python train.py --hidden_size=384 --num_key_value_heads=9 --vocab_size=8192 --hidden_act="squared_relu" --norm_place="pre" --tie_word_embeddings=false --init="trunc" --optimizer="soap_variant" --learning_rate=0.00417 --beta1=0.95 --beta2=0.99 --warmup_steps=61 --schedule="wsd" --decay_fraction=0.747 --doc_mask=false
Each number is 200 + 30 x the weight over its row's rms, rounded and kept within 0 to 999. Layers, rows and columns count from 0. The size before them is the row's rms in percent of the matrix's.

# layer 7 attention value, 576x384, rms 0.17, rows 5-41, columns 288-383
086,201,143,208,219,179,212,201,259,219,206,210,218,220,206,207,240,172,191,181,253,155,220,211,120,171,194,152,170,202,153,185,166,213,179,160,175,253,195,211,176,166,174,227,175,192,221,184,164,146,223,186,165,139,188,153,258,163,231,196,248,169,210,216,228,176,175,206,190,283,221,174,132,195,188,198,249,215,216,156,246,221,153,179,177,262,173,158,202,198,191,210,165,183,215,207,203
089,253,198,187,214,197,143,208,287,203,167,153,206,264,221,203,207,151,194,161,288,169,199,205,205,197,242,211,194,205,172,187,176,226,232,189,184,220,163,208,182,209,243,236,182,226,194,211,202,176,216,224,224,166,250,193,161,177,216,169,243,220,243,261,243,166,223,164,198,253,182,180,209,223,190,207,257,221,171,182,170,184,210,177,164,212,196,134,209,227,216,206,246,244,232,248,226
102,185,193,151,185,211,240,221,182,209,219,250,163,169,177,201,237,177,192,196,212,220,221,244,216,175,227,165,158,224,197,227,207,181,143,221,243,207,211,191,203,186,248,194,150,162,248,240,200,225,216,207,186,162,213,184,275,185,208,144,237,203,207,220,207,221,146,194,202,237,211,212,163,149,205,226,224,227,218,172,164,204,228,185,205,215,202,207,208,167,200,193,174,218,183,153,193
090,224,219,239,173,242,270,181,218,231,214,202,269,228,159,209,231,166,217,218,195,202,211,231,200,232,197,223,193,266,184,215,210,259,185,202,229,178,201,241,207,210,212,226,241,193,229,193,180,211,175,209,151,168,168,180,220,238,166,229,216,218,190,207,201,197,249,224,215,155,199,163,206,244,233,188,219,198,188,213,248,153,165,150,265,165,229,248,198,126,180,189,207,220,173,163,188
093,142,220,185,228,216,242,139,143,199,215,183,180,206,197,145,227,231,220,218,156,212,144,223,197,202,199,177,158,193,189,167,222,170,169,163,236,185,213,186,197,213,214,151,183,185,189,186,204,112,154,168,212,196,204,225,260,203,148,219,210,213,170,193,222,249,239,240,267,237,216,202,153,226,205,224,208,203,234,185,211,145,177,162,202,187,169,181,183,191,231,144,192,169,193,208,156
086,203,213,257,190,193,192,195,221,224,172,154,203,186,211,219,198,245,200,225,161,246,193,172,213,214,173,236,194,239,215,207,225,152,202,193,230,194,237,189,185,205,207,175,215,221,253,231,174,235,170,136,262,267,223,227,170,213,189,172,197,259,202,191,186,136,203,173,214,150,174,222,194,188,182,126,205,217,226,193,227,180,168,193,258,209,202,232,236,209,214,171,208,198,226,262,249
099,208,196,234,183,165,158,219,224,226,189,188,188,209,208,156,215,177,224,146,230,213,195,187,177,176,179,194,214,201,178,178,226,199,216,207,156,195,179,200,168,179,177,191,212,247,171,224,225,305,216,246,178,206,205,191,119,167,207,222,139,202,209,208,211,189,161,187,175,195,244,207,203,235,220,260,161,228,202,195,192,221,170,176,187,225,187,187,163,235,134,238,177,227,227,165,196
083,200,218,133,134,187,182,203,109,133,157,204,178,170,202,188,158,243,191,172,167,132,170,256,212,228,214,201,192,192,248,223,184,187,224,197,225,120,172,187,207,216,192,171,186,180,147,233,202,203,225,170,226,194,185,223,194,213,168,190,124,214,174,134,191,222,248,187,188,214,179,179,239,148,211,192,194,179,154,177,178,202,263,201,201,208,155,184,199,203,220,227,195,185,210,200,174
085,169,249,258,205,216,179,191,197,236,226,198,177,170,199,202,199,236,227,228,175,199,174,219,237,203,111,199,235,181,226,178,270,259,213,179,188,146,235,162,173,179,223,236,157,211,193,249,209,175,194,242,203,237,236,209,171,259,228,205,156,175,166,253,229,165,232,185,207,180,166,198,211,201,209,160,154,189,210,201,262,244,191,237,237,219,198,203,150,180,203,216,208,219,241,247,195
086,171,225,266,196,196,199,214,219,208,223,207,173,173,222,150,190,209,209,189,173,207,181,246,182,177,168,233,192,261,208,196,226,184,158,112,206,215,237,179,188,199,201,254,186,271,218,194,185,181,232,164,192,200,179,224,210,245,192,229,108,206,173,208,210,187,140,272,191,177,229,213,192,234,235,265,205,260,245,167,225,231,111,173,198,228,198,186,179,165,186,158,198,178,283,166,143
103,217,185,222,204,207,181,219,223,217,212,156,212,152,206,200,202,198,175,181,180,184,200,214,201,199,223,213,178,223,178,210,178,210,185,245,173,202,209,171,212,191,165,173,235,210,205,173,185,187,223,208,174,215,200,215,170,173,119,197,251,195,167,240,210,200,206,167,159,196,251,172,222,222,160,245,200,200,196,264,206,195,226,167,194,169,219,249,261,262,229,205,240,175,182,218,173
090,237,175,174,238,158,164,188,185,211,171,192,189,190,251,258,200,260,150,217,188,211,176,181,195,227,168,171,271,238,248,217,172,209,203,176,192,257,202,154,216,155,193,169,206,203,220,191,225,207,225,219,206,246,269,241,171,222,182,178,204,206,167,207,171,123,188,180,218,201,272,260,223,218,171,210,138,199,218,221,157,183,227,189,175,217,229,187,216,202,189,197,204,204,172,215,159
090,243,168,244,237,224,143,198,221,252,216,194,202,170,208,146,232,177,210,197,242,265,182,200,216,186,203,196,219,227,178,206,260,207,199,193,174,262,238,114,170,228,243,251,165,200,255,145,207,168,211,221,196,256,250,174,230,204,246,167,249,174,211,239,201,201,110,182,152,261,193,257,207,171,180,171,166,213,228,228,232,217,198,245,187,213,221,229,214,222,227,218,231,183,196,258,207
088,236,279,195,188,191,217,226,220,279,205,152,195,232,165,155,245,147,219,191,219,195,237,176,229,195,206,219,212,187,162,158,189,178,216,269,173,243,182,217,204,201,194,201,216,232,192,145,248,211,174,164,195,253,230,211,179,178,192,239,290,213,207,164,167,180,183,167,189,165,229,162,178,197,135,211,171,192,210,281,207,209,171,176,163,127,202,245,202,204,169,216,235,206,153,175,196
091,156,211,159,178,187,260,161,205,168,180,169,193,209,218,105,189,177,212,215,196,202,225,215,264,172,199,182,225,206,221,202,192,143,208,188,245,234,162,223,190,209,241,181,234,210,207,194,209,211,228,208,174,210,199,247,232,192,209,167,164,218,227,204,195,211,173,198,216,219,185,226,192,217,170,200,190,151,216,208,156,193,166,128,174,232,215,144,183,177,185,208,148,195,187,196,179
082,179,207,250,256,181,200,189,248,205,219,189,211,234,188,208,195,163,190,246,222,252,213,178,214,224,182,231,201,197,177,184,224,207,241,216,195,265,248,168,231,244,187,221,184,162,276,145,181,201,186,220,227,214,227,195,201,187,185,162,236,215,186,254,207,215,162,211,211,237,221,232,186,211,206,180,222,229,211,156,231,181,173,199,195,249,188,197,169,253,214,175,217,246,228,257,209
079,215,199,216,139,221,200,196,178,167,200,206,188,168,215,195,209,213,186,186,196,189,183,223,251,165,221,179,159,215,197,251,174,179,184,189,207,167,115,247,156,183,244,189,229,216,164,317,205,169,167,220,176,201,175,185,183,173,238,185,179,202,225,185,274,230,237,154,209,184,195,168,189,165,281,188,236,206,155,188,198,159,208,215,230,175,205,196,231,201,213,215,203,170,230,171,237
086,142,203,206,211,192,249,201,144,155,208,189,216,184,195,244,222,245,184,233,195,209,190,216,142,177,202,237,197,209,216,213,183,161,211,194,205,191,223,197,221,189,132,164,216,139,186,183,175,192,257,146,178,208,120,247,207,230,127,222,179,202,173,182,176,193,200,205,243,194,172,170,211,201,199,185,240,221,175,175,199,212,233,157,285,183,215,209,197,161,255,159,209,158,231,187,153
095,204,227,203,167,184,189,170,167,265,244,183,193,219,205,171,232,218,165,163,194,223,177,251,232,219,231,157,206,189,161,201,204,219,171,175,187,197,166,213,210,144,214,175,244,201,165,213,298,135,218,224,174,246,221,230,172,188,180,239,174,240,214,201,189,216,211,196,150,192,239,153,194,214,165,199,154,223,205,252,196,194,192,191,235,148,205,216,172,183,218,193,221,171,138,176,136
083,210,247,245,219,241,199,154,207,239,218,191,173,202,159,173,237,191,222,219,198,248,195,152,257,193,255,235,222,184,181,229,231,196,174,236,221,187,195,234,268,251,231,193,246,147,187,236,273,140,152,210,189,249,243,214,196,202,154,198,261,242,231,221,216,225,191,173,211,144,227,180,216,222,229,254,190,216,230,283,217,183,214,188,194,145,233,223,193,246,202,181,227,219,137,207,229
093,239,171,228,220,235,208,202,223,193,243,231,197,173,198,220,172,191,155,192,225,237,198,173,196,183,199,167,159,207,174,192,239,183,160,188,206,216,218,184,141,171,213,214,179,226,208,227,185,169,152,248,154,191,206,141,269,177,242,225,178,140,226,268,229,176,173,179,221,194,185,193,183,181,237,139,227,227,145,187,204,189,188,252,199,188,220,260,267,199,200,217,201,198,176,237,202
089,186,232,231,242,152,215,187,155,255,216,222,169,208,219,214,244,259,194,265,173,261,211,162,138,203,172,248,192,191,273,163,185,211,226,181,182,234,231,211,232,196,131,170,247,142,222,193,225,175,162,216,183,228,190,212,196,220,155,233,171,191,176,212,175,211,196,225,226,160,249,165,175,228,188,183,176,183,209,186,177,205,181,182,217,206,182,223,165,219,171,167,197,199,194,214,166
088,223,149,137,197,235,218,257,226,153,128,188,214,219,192,228,195,189,207,154,203,177,176,186,254,246,211,193,214,190,220,192,175,205,196,221,179,231,177,192,197,154,232,124,182,232,212,155,186,209,222,215,236,223,228,205,165,145,218,186,219,214,217,174,194,190,239,187,221,183,210,228,223,165,150,205,171,177,169,233,153,174,267,227,203,215,197,239,217,214,204,187,193,178,148,202,171
084,190,199,211,160,137,199,256,179,193,192,189,243,202,180,179,194,216,199,151,192,261,177,229,228,223,231,180,150,194,188,181,196,169,238,191,223,176,168,213,164,195,153,164,233,199,169,243,205,212,262,163,196,192,162,226,159,164,194,172,201,234,214,183,214,200,235,207,191,211,187,190,201,188,219,181,249,178,171,160,195,155,154,205,209,170,171,196,177,216,253,199,187,125,214,171,175
086,221,271,186,175,184,155,229,191,229,180,213,187,166,172,246,168,229,184,198,165,225,205,199,204,256,202,224,224,213,230,228,220,212,224,203,183,165,188,203,255,233,187,218,263,158,176,217,260,271,170,272,253,214,184,181,174,229,176,212,226,214,196,222,180,179,257,215,221,184,165,197,202,176,177,154,196,229,140,232,210,199,240,223,234,160,203,208,229,224,255,200,236,218,204,152,177
097,142,225,235,252,179,202,202,238,177,206,216,203,189,174,213,172,194,191,202,212,205,207,146,157,189,154,198,228,182,232,194,185,203,184,185,192,239,185,202,189,161,178,195,208,213,195,220,157,208,158,203,181,146,167,228,180,209,206,248,176,199,170,193,190,239,217,190,236,197,214,167,191,200,250,192,222,231,200,161,221,172,152,159,236,140,243,241,222,119,208,200,204,202,242,236,232
084,174,193,136,201,210,243,163,203,185,158,199,184,210,190,213,182,177,194,232,189,173,210,148,177,206,184,252,226,213,210,231,154,171,241,229,176,268,137,200,244,235,202,169,242,164,247,181,203,214,182,248,185,216,166,176,227,203,176,186,207,173,220,184,208,225,181,173,200,145,236,229,177,221,203,216,203,201,202,250,157,191,263,192,169,217,225,172,253,188,175,197,187,229,215,142,215
083,162,222,251,228,204,162,189,232,181,217,219,183,191,205,284,148,245,223,225,182,176,186,201,176,189,183,253,203,138,285,184,187,224,194,182,159,234,213,191,200,173,109,165,198,188,182,242,190,202,219,238,215,224,185,181,173,219,204,282,197,183,156,224,222,205,269,181,235,149,219,181,222,202,180,148,190,192,186,195,184,206,192,180,263,194,177,216,198,200,209,154,218,167,253,261,210
109,244,188,182,237,227,231,205,169,145,178,203,239,165,182,193,211,184,186,192,198,212,165,226,227,202,184,184,177,226,161,221,166,175,202,229,197,148,243,214,177,194,219,165,203,157,208,113,189,101,161,192,168,206,204,188,239,202,202,214,185,160,223,177,205,190,193,190,168,221,169,207,185,260,145,182,232,157,158,205,227,229,187,199,254,187,200,202,214,219,271,193,211,133,151,213,195
089,223,224,207,226,253,190,151,188,211,175,217,154,204,226,209,214,203,209,171,189,183,216,206,239,135,193,193,201,208,167,212,208,184,173,212,226,161,222,185,165,206,241,179,156,217,182,201,222,171,166,184,190,192,225,222,185,196,195,179,154,239,177,249,201,167,169,212,159,218,161,193,218,224,224,232,186,217,206,195,214,193,247,187,167,215,226,171,191,208,206,260,227,254,203,230,224
088,225,245,169,203,176,221,228,126,215,229,210,166,220,221,223,197,205,232,222,120,243,198,221,245,190,153,199,209,222,225,245,220,189,177,226,223,218,235,160,189,157,209,199,219,177,239,179,217,236,195,167,205,225,180,217,214,248,210,161,199,176,195,191,149,152,182,180,197,186,164,207,226,181,188,149,144,200,182,205,153,248,273,221,214,212,201,247,222,188,225,187,222,169,171,208,201
085,180,186,208,211,250,262,199,188,146,186,218,215,245,220,194,146,177,193,198,229,154,217,201,191,228,152,163,204,164,212,198,201,199,186,186,194,144,211,213,181,145,237,190,199,213,175,158,136,183,157,207,190,182,169,216,182,191,214,223,175,181,228,208,176,219,241,199,266,195,157,207,150,186,157,166,205,211,164,150,218,262,183,222,232,204,204,197,188,112,201,199,159,191,173,195,170
079,162,235,205,251,219,185,187,215,207,194,176,176,165,183,159,166,191,211,207,198,208,196,184,205,208,228,222,241,169,171,170,263,213,161,199,209,198,248,189,255,236,200,227,152,191,231,147,253,219,187,201,241,215,242,239,213,193,180,246,162,232,200,143,167,231,154,263,225,188,245,240,213,183,183,256,153,186,261,240,211,231,193,182,194,204,197,229,190,197,176,179,189,227,172,206,170
090,201,212,160,214,215,158,250,128,161,177,224,209,183,198,163,207,201,179,190,178,281,178,179,209,191,162,156,206,223,153,226,231,249,225,244,241,169,204,172,209,200,242,240,201,181,173,178,215,256,165,206,235,193,191,192,196,194,211,175,170,183,208,232,156,247,152,233,152,228,152,230,203,179,234,229,164,202,182,188,241,162,186,243,178,189,248,252,177,201,211,275,221,237,176,182,180
086,230,196,149,219,217,218,182,171,201,164,206,246,182,156,186,217,165,196,196,229,292,208,160,163,193,174,198,233,231,152,235,179,182,238,215,187,199,213,233,172,220,159,207,217,182,240,141,187,215,183,208,210,197,166,163,166,208,214,205,184,172,276,181,145,162,139,210,180,139,164,264,205,255,179,178,238,153,140,193,216,216,149,217,201,198,191,181,209,225,191,219,159,181,163,154,216
084,167,180,153,205,188,218,191,169,212,159,200,159,208,237,178,241,209,201,229,197,144,200,219,206,184,210,225,229,214,256,183,171,229,171,209,204,227,183,195,201,137,226,161,201,222,228,159,169,213,202,195,197,195,200,258,195,223,194,144,225,233,181,162,175,249,195,206,222,194,266,183,259,157,234,254,210,214,240,197,139,157,229,131,234,238,222,216,190,215,196,160,225,246,161,209,193
082,254,223,191,178,202,202,141,177,219,197,200,226,239,194,205,195,179,183,177,279,231,248,160,241,184,208,161,250,222,177,220,214,245,218,187,184,189,183,271,231,193,242,237,220,168,152,202,223,162,186,268,188,204,212,213,177,255,253,210,251,229,253,210,175,164,212,196,184,212,189,186,179,192,235,174,209,197,207,220,171,192,216,252,228,192,232,190,169,183,191,257,193,254,142,182,235
# layer 7 attention output (transposed), 576x384, rms 0.148, rows 5-40, columns 288-383
088,207,208,163,186,207,197,179,176,226,180,208,195,184,251,200,158,184,205,210,205,203,202,157,249,203,215,167,190,182,207,169,178,206,258,237,195,137,172,188,231,249,189,155,181,159,168,184,196,210,196,168,241,181,197,201,241,243,250,234,264,190,173,177,165,163,212,218,214,203,169,205,217,188,211,160,215,205,262,234,190,189,276,150,121,205,230,240,204,169,228,190,214,211,241,190,162
083,203,170,193,219,189,219,221,208,247,180,180,170,120,209,253,186,207,177,230,169,207,210,184,196,215,225,192,189,211,215,214,200,175,192,215,206,159,143,201,233,232,253,171,209,192,183,124,188,176,231,191,202,222,237,153,243,184,189,201,216,181,188,149,196,232,183,180,218,170,201,184,207,215,215,237,228,210,245,201,162,191,208,209,241,152,223,248,197,168,198,246,181,174,159,194,156
099,155,236,237,196,205,232,169,181,222,195,200,178,252,211,185,200,159,176,200,269,197,212,221,161,127,162,212,164,247,182,144,173,191,225,185,205,178,244,273,202,204,174,186,191,198,185,199,250,195,234,172,212,174,180,245,174,246,211,195,157,184,179,138,164,203,194,255,202,231,152,201,252,230,189,195,203,211,284,197,255,137,210,223,134,242,174,204,236,186,184,244,211,189,153,222,195
089,144,201,178,183,205,199,210,224,203,194,226,212,242,155,191,187,159,168,248,171,160,198,195,189,201,178,223,235,185,181,195,170,169,160,203,220,214,150,197,159,199,177,193,161,211,142,165,258,213,190,190,187,306,184,220,179,232,190,165,186,215,174,229,194,165,173,199,153,181,227,219,142,184,160,200,213,218,245,197,198,195,199,192,226,215,212,192,207,218,194,244,146,216,168,249,260
089,292,214,213,168,171,220,249,189,194,208,216,223,211,239,208,227,212,167,247,240,197,203,207,197,189,177,236,173,208,229,218,206,231,205,174,200,231,256,177,189,215,173,229,221,189,187,241,196,218,220,230,138,152,152,203,166,242,212,153,173,226,209,189,197,198,144,176,240,135,191,222,240,199,229,190,142,184,194,231,173,200,163,173,256,279,171,185,217,230,214,199,226,193,286,153,216
086,200,211,159,177,197,262,216,183,211,159,197,202,171,184,244,257,225,219,235,230,198,183,245,257,192,241,197,161,210,214,232,198,219,147,185,192,215,211,201,147,220,193,240,216,199,195,193,217,202,225,237,194,178,229,239,186,183,166,193,184,204,195,233,172,285,243,189,164,174,194,140,194,214,174,186,227,133,167,206,196,233,213,184,207,229,180,175,233,218,162,221,266,164,142,166,215
094,204,194,214,193,259,125,161,184,217,144,191,192,216,170,206,165,183,258,201,165,212,222,196,214,250,196,239,198,189,144,169,199,174,172,185,210,232,154,176,244,239,152,222,235,200,200,169,207,190,213,162,233,196,186,201,218,222,215,158,204,171,149,225,182,203,187,252,199,221,216,215,285,160,198,179,199,216,185,258,245,174,257,238,154,211,199,166,167,156,253,206,202,177,154,167,155
085,207,126,286,209,227,213,252,230,180,278,149,209,169,209,249,224,250,228,149,188,192,224,191,170,189,190,209,206,230,203,191,242,199,192,195,205,260,240,210,234,199,233,221,182,219,248,190,181,201,223,190,224,211,220,181,175,199,212,200,188,182,211,220,251,216,208,203,250,220,213,186,219,165,195,215,173,205,155,188,187,213,144,268,229,173,193,197,193,159,213,224,176,175,208,201,227
089,220,219,156,194,191,161,183,264,180,233,202,186,207,197,195,183,219,241,199,144,172,212,207,197,242,195,184,218,181,219,225,200,239,168,200,233,192,196,230,212,191,208,213,264,175,244,202,266,203,189,192,193,184,158,218,231,131,121,255,224,229,227,186,234,233,174,146,204,183,192,194,178,239,269,223,180,194,172,137,197,252,223,200,223,163,239,168,243,252,169,212,214,197,188,182,204
088,208,220,161,239,138,183,238,214,191,182,230,213,200,161,223,223,216,204,237,197,194,196,164,169,194,228,217,228,173,198,191,200,236,208,249,161,183,207,206,221,179,198,259,195,196,156,213,204,234,171,165,199,213,147,201,221,191,174,202,207,289,174,213,211,246,193,153,198,198,204,247,217,237,248,112,179,196,208,280,223,151,186,199,237,212,158,162,184,170,179,213,223,213,130,157,211
104,240,239,199,205,208,212,199,233,147,210,192,246,211,191,159,153,209,173,141,206,194,194,122,194,201,231,197,211,197,121,179,186,243,181,213,213,195,224,173,203,208,128,186,200,242,174,197,172,189,152,208,204,184,196,215,221,203,213,174,134,222,190,244,203,161,212,218,159,188,193,184,154,179,232,169,180,256,223,266,212,205,175,245,234,202,263,238,244,180,238,197,181,195,168,234,208
092,230,243,205,240,162,172,244,191,214,161,200,155,232,201,139,195,225,196,186,200,176,214,173,210,229,236,198,217,210,184,211,233,200,264,188,195,186,257,194,254,157,210,209,226,233,220,283,200,153,172,192,228,156,253,204,223,150,183,219,174,218,216,217,228,230,159,212,207,181,199,186,218,228,195,214,173,203,220,205,217,217,209,204,208,216,182,195,246,195,195,197,227,197,202,186,220
089,185,245,163,245,163,216,172,190,151,211,210,193,190,194,239,201,150,188,160,177,211,213,176,176,200,190,175,158,160,193,216,127,270,211,155,199,128,174,234,177,174,152,172,233,218,212,211,247,224,192,218,196,138,146,199,213,167,144,236,214,193,179,198,159,214,211,201,200,189,202,237,198,259,265,220,158,160,214,209,211,185,233,172,145,182,244,181,207,238,178,186,232,276,126,192,204
089,213,188,176,186,212,211,155,209,191,178,244,212,219,184,178,198,171,134,194,213,249,187,215,212,213,170,184,192,181,190,206,192,182,180,194,202,184,162,159,179,184,184,170,159,222,185,234,215,176,180,247,206,194,205,187,224,194,213,116,166,217,191,211,218,186,235,217,190,221,210,207,155,189,130,210,187,175,226,227,197,229,294,196,184,215,228,164,197,249,193,224,211,246,173,236,181
091,221,163,233,214,185,192,240,152,209,225,240,202,201,197,229,244,211,175,216,252,172,190,264,195,207,183,198,182,234,197,215,221,185,243,181,193,185,209,207,202,202,202,218,137,163,178,253,189,168,213,236,208,202,223,170,165,239,220,176,222,177,199,149,180,231,185,151,226,191,235,221,196,183,165,228,146,152,220,164,202,193,154,179,223,147,142,232,214,179,178,166,202,221,238,196,182
087,209,222,120,224,205,177,192,195,240,199,222,201,203,194,235,183,207,198,226,205,214,187,230,192,216,201,211,195,184,232,222,163,204,183,192,167,146,173,181,171,219,212,184,249,169,162,213,218,204,229,190,164,213,179,204,212,137,183,265,202,210,187,152,157,219,183,157,194,152,177,237,179,237,212,203,225,179,178,185,152,202,263,109,165,215,249,189,201,253,192,165,185,225,253,192,131
083,211,195,199,157,252,210,195,191,208,188,121,227,169,172,192,194,248,257,250,192,216,188,204,221,206,228,196,174,224,169,198,253,186,166,199,194,268,231,218,189,197,177,247,205,195,204,123,192,209,255,245,195,197,240,189,184,260,172,130,191,173,197,207,198,226,241,212,223,223,170,170,235,184,170,164,202,211,182,164,190,206,139,235,260,218,143,245,243,174,232,198,177,128,198,207,197
084,247,201,246,266,156,240,210,190,175,256,247,237,225,180,209,171,212,166,230,225,174,183,193,218,120,213,209,192,190,247,201,201,235,204,240,202,202,220,180,173,224,190,222,176,194,205,176,183,216,205,154,187,259,168,188,166,218,287,233,164,197,217,174,264,210,191,247,184,212,220,210,187,183,207,190,177,211,177,287,218,155,132,194,217,213,215,224,203,189,138,245,192,197,209,185,268
098,286,240,214,198,205,203,208,171,140,186,195,248,247,177,176,180,197,224,225,179,202,214,138,258,236,178,190,201,226,146,208,220,263,200,203,208,214,187,132,195,202,169,200,205,244,155,205,238,190,171,222,183,165,265,200,242,211,197,120,203,221,160,233,240,136,207,189,235,174,236,170,163,198,181,177,112,176,243,239,196,217,224,170,207,226,214,188,191,204,208,194,200,209,216,209,249
086,243,237,193,197,183,201,214,198,177,191,211,233,260,147,197,219,137,136,261,218,222,197,214,210,181,178,238,151,205,149,247,185,241,216,149,187,206,208,176,153,185,136,209,181,300,119,180,218,185,246,236,137,200,188,252,190,186,154,112,173,229,192,216,210,165,215,199,177,252,218,185,180,242,195,246,113,189,199,245,165,207,190,191,218,208,244,177,228,246,205,187,203,166,191,228,206
093,183,211,195,181,234,224,146,169,198,158,232,205,196,223,195,175,184,230,236,175,182,231,175,227,214,226,196,198,210,231,180,176,168,162,214,207,233,189,254,164,183,168,194,233,187,234,174,203,207,237,234,220,154,179,188,167,215,187,180,200,180,163,241,174,196,213,268,164,186,147,217,201,253,197,168,270,207,217,185,219,132,178,178,194,216,174,218,256,235,244,221,210,212,200,184,207
089,223,247,204,232,186,189,196,197,227,163,208,228,278,170,186,170,245,185,192,247,208,175,238,261,165,166,223,194,175,190,219,219,215,207,196,219,171,219,186,173,289,190,179,216,189,163,223,191,192,217,156,176,188,196,229,196,165,216,255,194,214,195,153,230,194,166,190,187,256,214,246,236,189,221,187,194,210,172,234,226,257,226,196,197,207,243,176,187,226,160,167,175,180,229,166,209
091,173,175,191,158,217,197,196,168,200,193,178,185,217,225,156,214,182,218,140,229,185,198,179,187,200,171,192,216,233,209,185,172,158,136,155,251,165,234,227,198,178,209,210,187,246,219,214,264,177,203,226,207,175,218,173,230,191,211,160,172,183,194,230,159,183,194,235,162,113,179,141,169,219,171,222,202,178,219,168,235,229,208,231,174,205,207,206,194,191,248,216,230,214,195,198,239
085,189,167,183,159,248,211,180,197,237,201,202,245,182,185,201,198,208,306,195,160,181,192,201,230,211,208,189,212,224,202,178,207,141,139,225,180,259,159,173,176,232,251,209,195,162,200,163,159,185,201,229,186,199,269,173,207,215,211,200,179,175,183,233,180,209,221,227,213,119,214,206,152,128,105,185,219,194,188,182,161,227,160,150,200,193,176,179,166,195,246,143,201,185,230,207,217
091,153,192,227,256,212,206,156,222,175,211,175,166,203,154,193,198,214,239,221,209,222,189,210,207,152,167,202,215,181,190,184,204,210,240,213,186,203,192,225,160,194,200,171,216,232,203,186,231,197,239,206,129,254,198,204,214,158,206,218,188,178,213,158,226,218,204,209,199,162,240,192,150,185,209,265,203,226,205,122,165,248,202,270,185,205,211,203,161,220,149,188,191,212,172,268,263
095,213,176,183,185,191,209,167,217,245,202,190,192,178,203,218,182,226,166,224,231,153,181,227,262,211,192,240,211,219,217,157,254,135,144,227,169,165,147,179,201,182,162,192,205,200,234,171,172,175,209,170,230,259,195,178,128,179,194,193,191,193,206,172,186,175,183,192,188,197,151,203,185,200,235,185,266,237,143,210,195,179,228,209,236,246,213,211,201,237,142,285,201,193,227,144,186
088,224,221,182,214,168,176,235,177,212,207,180,199,209,201,202,208,172,121,262,255,221,152,256,203,187,238,215,223,211,164,226,204,241,230,131,217,176,283,197,200,206,176,200,167,199,165,233,189,223,192,178,189,215,197,224,137,224,200,171,206,221,218,159,238,176,237,187,216,243,162,178,270,206,200,176,162,196,200,190,218,201,176,228,201,233,181,231,194,176,198,157,183,173,218,210,209
090,273,256,147,195,192,208,178,198,198,154,120,183,214,233,188,178,253,187,189,205,204,181,200,250,181,167,206,187,185,213,189,243,213,193,247,210,169,233,228,255,226,186,177,241,189,248,187,180,186,189,157,188,196,243,204,195,127,208,216,141,231,238,158,265,199,219,167,146,206,181,208,198,185,256,155,203,252,136,180,173,246,209,199,232,204,228,240,240,205,207,206,170,187,265,175,218
093,227,204,199,191,197,245,201,193,189,261,225,258,194,228,204,201,223,186,192,189,202,202,117,205,197,168,209,164,178,200,188,205,263,170,170,245,197,194,197,162,218,213,155,215,202,238,233,171,202,157,233,198,230,157,189,211,229,299,174,230,209,165,217,155,203,226,260,175,120,223,212,161,165,171,156,185,151,198,194,231,208,173,215,196,249,186,247,186,196,192,221,232,245,236,193,196
087,221,167,223,205,190,197,250,213,185,232,196,202,197,189,197,202,207,183,236,200,189,229,138,170,258,257,229,204,195,241,192,216,190,191,198,193,202,198,195,192,163,259,253,191,230,207,168,197,202,233,188,216,194,180,144,193,226,183,216,228,164,200,194,203,219,159,211,236,222,200,211,258,209,271,238,214,211,192,199,224,156,156,283,268,171,162,169,222,193,193,274,217,144,144,170,108
090,154,201,248,229,204,207,212,212,151,222,211,169,224,151,197,194,214,215,141,191,155,189,189,165,206,214,207,217,191,217,228,200,225,223,176,244,200,265,272,169,180,229,229,192,203,213,262,242,219,188,213,236,219,242,200,191,183,207,218,185,203,214,210,251,273,174,196,214,248,248,188,206,236,198,232,206,175,238,168,264,150,152,244,248,225,157,137,205,201,141,183,160,217,115,193,194
089,202,115,187,152,197,192,186,176,200,206,220,203,198,256,178,232,215,251,240,153,155,211,187,202,192,194,172,220,230,244,153,190,207,185,183,283,195,207,221,212,197,248,214,223,172,210,206,204,198,178,225,202,199,187,174,193,232,261,205,247,178,205,191,186,170,170,231,176,116,198,118,167,175,225,180,222,196,194,165,195,214,236,185,194,184,191,217,182,224,152,225,261,198,255,179,218
082,206,213,197,249,151,171,230,213,187,196,237,183,218,215,209,257,183,159,181,254,222,230,245,157,194,133,234,208,188,190,198,184,195,233,177,171,170,228,211,224,117,180,197,200,232,193,253,214,187,222,184,208,177,119,204,206,159,178,189,219,232,202,197,180,200,180,116,208,204,212,232,223,201,252,228,181,199,180,228,168,198,240,164,175,205,237,158,165,242,169,212,214,229,237,192,188
097,143,175,218,192,220,153,197,232,217,253,215,181,206,166,173,210,191,227,181,230,175,241,160,169,255,209,232,207,205,169,168,190,131,211,157,212,214,163,172,167,174,197,210,200,235,251,191,214,234,235,206,179,208,167,202,201,209,145,242,241,152,189,202,163,184,179,236,211,147,190,214,170,197,217,218,239,207,180,169,205,205,221,303,190,208,167,144,186,213,151,218,204,238,179,177,193
088,135,190,191,233,213,208,218,180,257,195,261,225,195,227,195,208,150,226,205,195,193,186,210,170,175,212,198,203,187,223,197,202,191,197,159,209,220,161,193,180,230,244,179,228,159,210,189,169,236,190,220,176,210,193,222,212,233,222,214,215,176,182,231,185,231,248,286,165,193,240,197,208,179,170,196,223,172,224,228,203,178,201,211,151,199,138,188,181,163,193,164,240,207,170,224,184
088,219,184,217,261,175,192,252,199,205,249,154,191,238,156,217,186,209,159,90,246,221,193,183,197,225,190,213,205,204,179,233,181,149,190,207,200,154,218,185,212,173,191,245,153,207,158,190,255,223,210,138,227,215,256,137,194,195,181,227,189,212,193,216,218,135,129,147,238,214,145,206,213,242,212,211,201,232,213,195,254,179,265,215,244,251,205,214,173,139,189,235,132,170,229,167,180